config.yaml
num_hidden_layers: 15
hidden_size: 64
num_attention_heads: 2
num_key_value_heads: 2
head_dim: 32
intermediate_size: 256
vocab_size: 1213
hidden_act: "gelu"
norm: "rmsnorm"
norm_place: "pre"
norm_eps: 1e-06
positions: "rope"
rope_theta: 10000.0
rope_fraction: 1.0
qk_norm: true
attn_scale: 0.222
bias: "none"
tie_word_embeddings: false
parallel_block: false
extras: ["local attention windows", "value embeddings", "hashed n-gram embeddings", "learned residual scales", "skips across layers", "capped logits"]
init: "uniform"
init_std_qkv: 0.0736
init_std_o: 0.0
init_std_up: 0.0736
init_std_down: 0.0
optimizer: "adamw"
learning_rate: 0.0046
beta1: 0.9
beta2: 0.99
weight_decay: 0.04
lr_head: 0.007
warmup_steps: 239
schedule: "wsd"
decay_fraction: 0.313
decay_shape: "sqrt"
final_lr_fraction: 0.0
batch_tokens: 16384
max_seq_len: 256
doc_mask: true
train_tokens: 119600000
max_steps: 7300
dataset: "wikipedia_en"
Each number is 128 + 24 x the weight over the matrix's rms, rounded and kept within 0 to 255. Layers, rows and columns count from 0. Numbers have three digits each.

# layer 8 attention output, 64x64, rms 0.246, rows 0-63, columns 0-63
098129164139168156109104077113147092144118144141134112135136128122150094142106177133125114122102135107116126079145160121139124135142120134134156098121128114138131126128146117135128122120120135
129106143170097110167172111124176090143146090176123138088123153149148166155130136090096174129109124167151126104175160126139122087161134150112129125123128144123132193083152071043149130180099093
125160119149133150148134162095116148153127122159159153167119089140120113146148156167138104116132148093116127165109101110160143151112110129119136144112124110121118110157137170141104102139150121
144111117137116135121132160119133143128110104138133111137138154132138110089123156138170069116125133165084127135140130121126125093125178120144106145102133119124115120150137122142117116103127118
123171119132114113131123153115115059126086124124127133092146114131136149091147114149113126125133117099146143156121094135128139133118084109109138117111111125120124117113077101121124169128130117
121132101123145124123140124087157178134079127099151149130109130133145160133079128108146127150148113143094160090071145114129084103157154177107118148132143121143087130136106169129132105138104165
153130106093133162142134083116126139108085105123141169132095129089151161087138117170167160115109109154108129056107151120117115117134171148135122107152104114117129147115147142129122122127104172
059161080122132147129146120170143117142121102126089153102164141128084136123140163126139197130099103103121154146112104133126165167091118140101160137161140126122112116147104102130122152103184199
144122155134161134118112114156086161145131138130096099112125141118105094080133119119201159113104124136134086178156085099158135136109131131106136149096136079114152123138120102133102123080137067
146114113131102121072152071138176134147105159138136112129138128124154134123108115176150108115150149102142118088131167128193110107168123154127141148102101100142135126099147165115132108133094107
150123144174140099145139134165169123136162127125133101128146138151105142109143168122127139115137139138115115133143134104131123136090133127144126124132165097126125131133133141148120133129110122
113133167127123132140111151105135133133102119138145134155096100128128175108094111126171163103130090126166149097111152089124117151150134147122055137100088129156143167118144143068135099184141083
137118130158129156140168111128115147125104113126131135097102168162110140140118106125094123180095124091157143119093110136124086149127107077078174091166131136150105116169125099134149153166142157
112135134106149120093180147162124109129171131108122083134156083126099133105137134147163132092130130129103102091177112134155147157110136151146167145147137093135151149130145076156107099110166126
129142135152124105126111135132153127139090122155115142123124172161141119126119138117081114134131135163162109147113140110130126142101112107133090103113137132105167132124145095103129160131126114
092140115150111125121153169120124124124145105108148114145149118138092171127088093057104158165140120131154121162100098117147103068100093143131122157135145142115132132130122139114119142158141139
130122115143143140165168118132170114127151111109152110086121103139126102122109104073120126142109094153082128149132128141105102099124178122148101133131133108135130152128121137125146111113130136
111138180132138134098113075154098105135124135141143126125064074101105122153125155145165100134112117125115117119114131137149120118126124132150146137125152109176089148121143097112126103117116138
102129119156084120130118105138108120121145158138117093166141116108113140146106132122110112126154164106139130132151125134145160166104115177136165131123107128098129119118122147115099117120160104
069110073139147159125149146149141103141108142166174143137119070124155113153091165136109094109116161155075148137167175142100163139097172140140113123142093144111129151114153139129150100095115116
128082109125110154108110115119122148112182111119138128112097078117127135106132108180119113123097140134112085169068087102135119102112123038099141130136175110141111108158125109166130182115095160
105160155131114122115119140121134131089120094117114111142104135119153152119098146075138130161133084144121112096083091113115111147157131100096119114149123160151111177164134092136135081129133180
154128155150145113135144094142096116139120116126115144121149122116142147138155133082115085116166103145101116115129132153103132182120158135128120105161132106140140128145122121135137098103161157
088117108141103116138127107126144132166112125147066139135162138110140116097137082105125186122121131132133135066137139104128115129162158131124117095124129126127170159122151145115141142150128130
121132118165098094113139112122138142128068125185113084139144166144134125136115141171112089083133181115094127116182173167158125107127128119141155149103124088164135116145131162141131126081133087
135104160153130121124138103096147154178096145071117115201106087117183091133153124140105080113179144131115158159108142169130087132212112124177112135122117140075109139046084168139123111185055179
121135131117122159120121128112126110125141125105099119123109137133151071145160153115149147139128116118091112114107115121092147098101133146129134149129109115116112133117087122165101119137132165
121102097158124138122145099080131140143145096105156151131115139111207132118115105141179102153174131126136147124077129153146137125131128124113142118105155117085152104133154139120161131114145155
120164136100141122123150128118130165105075135146138124127100155148107115097141133107101128159143103177121131153103106129139104112139145154121090138143110139083127167137118109113151149149125125
097134169128116145171145101155117140142166139108118090128102127116123135110134117122174134130123160143134117130134140104124120148124136108147107118137099140123137134132097140123137086124130107
091160078127095120142149143116137181118111127121129158136106094122100147128143101158130162143138135121106173092136190176131112121185150167134151112162123161125117129137155137108150106140123173
110155097192152134124101096107111122149143103090142124140111163157161158137076136103087120105138139128095119132126148110127104128126120100109150099132122119145160126178146129123128113104114085
133071084126078119141115092117121138128174114122090161164121128100111116145126130135128131143091118136109097133122136077116115107116111145141104129095110120096154111139107164129102147128153116
139113162087141112126146080120172118124176098145119100136129150113150114144117092142108090096096166106151095106141139135151146120130116168140135163076128115090139110112129127125122093107140109
168087183130088105124133162117125195103142137129129150109140149142136105124138142074121118113155123110159131103157132128143153143136128147143121144088115122142128097098104176128092093141158103
106138119105114132080126144089087151186092104133156134110155142120109095119118154123141140153181136172085132136127139134150137112155162137151098165139113163136146155138138123113158132131139123
120115147133117100091115168131140148103142147164156173145109113120100155148083129122089150091145184127149136097170160117179116100147107156126137172114117149144094118107127147147104099123127110
106131133132147128137101112142119108118139131160157156099101144158148148120089102166130192141104110156121121116099122120128104128124105127111148112130130116141109142137113119119158116100129157
126159162146116145101125133092149145114150159110173147158148121119117123123111162174126158122142072202115110090082054095082119121092138128125084105146129159133106126127177155132125127132125168
112138105110069155121138107130104090168085103116083169113096138137091175121113141111105157128056124107131142115153136142126151124146123113084141132126146119162125136144144122129143161153143146
153138124119099129171171170139156179155145148098101109107169102135110117118120119156138156120122119113138126114129155129137142136121125123142159131137145145143144117153165126115129139128118164
135121094122143170091101136135169114157082137173112129122121095162135127113123135132117090127127089136118132104058100111101105091161146114101104122137089120107145114118084143093142159122147164
104102148137126100134115139134135096144134137113162125137100099157101103159112129103137118141130143139148160161139095153127124108141125121127144105121119133086120123112111101109134148124126147
134087145146076136173128149115113133128129131128131113134129136146186120148124100168122129116104108151147120123142115115147142147114142135114115091104127161108143162115166125094117135168119124
120152100066125102160159152135152123121110090168124092130130137146151127118120139122139112129103081141075111146080077103120091076139157078118102162137123101108154148152120140146166158152097130
099106150099127085142114126140106165132099108089141184107115116120118129126123126150126121148097193077124156164149122129132122116149085112115115141116137114142127086156088151171095130135125145
160131110142156131104124067159157103157128147103146128142075118124136113139122143085103128121135087123121160071123153162138134144156150150151150151137089148167145168093129147132148081107151123
145152086108127147129078147198147092088103141153096147120124133131108141156171153088100170088117118147145156123103164103145119147142143121098085136162110139141159157093077107066185116119129164
109108149130140114084129120160104126150170130104089102137140127162165121115134137104148132124117144077158121147174086140138176124084118134131149129064160077124150108160148142125106117120146096
144144128110103156119139091100107144107137124133137115156147140100117129129090128118134127144153139166135098134119158081168121143113159174139084154123146153117114171129145129084131091123106112
160144122097120134137095131148117087128159141159121144119137113116134089125100150128124127131124106095131151112130118150112164123115129114125162129122130103145121126134150120130142132117127137
098106171134157117093141146102125130144122161125118112136092121101146075115158132150156136105110133128126148061154160131116163124144143193131125121102098144133133124090156129137122115131142158
125102175092175134122092100156152120114170119146164115155116138099116131180114088156153075137113145163085099142149155103119099102135146122142113180146134071123141141105088147171137132139074141
096110114133117091146130123154105181118071111127145136147109113100117107104178083130113073150136137111106154142120114131144105151152121110122135145140096113125158135119090170146135129153107135
157144094119132118131193151128117159079140152148150149165105070118115129121099141135128146166188120136133146157098166118132128133134120155154098111122132177101140097112135160081143132154127128
140124107151159093136107119112129118112116123173085085100095131160118116103164140108135127130161145138130154151114111134157133075145132123140134136099155131106131093129116152103136138133117152
134106125099130117144121160124121119118119149095156094139086061098159141085126105171086189164164118151150143096119142109143080149156132091115094123141107130214134167080163170096114123177132118
108125162164099171156118164107139111087116122117148106142140160122128165151119145129112149129098083124140125126076085083078114121134139143098071119157095120084138133136113102136133177166103112
113163125126140138099152084116096112134123129124146103135140135172170134142098121138115149142116124107097140111181136141099177105116140154137141141103119116106115142132151129113146100113139076
138117125102177139158140153157126104163096113161098158122148123142122168154161149116107167100079115120143097127171118140163144112075137109109201152140119107124125145162139065108161133102144117
121125146163116119124129108103108095048155134147112160156135105117131093103140136195110113117090149121105114203154077144138159123093097130153136163119121119143144102136090146181104140096160076
165143094166125121128158130138126133134145132146123152167183100119125128134104131157165127148139159113118127174158148123134130090137106156119096168131095174077140091118092143156137172142126121
167116146091126150131149125146142098140121114095118093109169134147052094132126141140109137142072125167132109108161154079090104167154138182112075117131061133145167146107091159101151126138112106
118155113154116140133107107145140092134111119143149102140089076177149134154178121116123135104111128132101139119074136104115115112124132111120120113153101119107124125108064121117146116124133166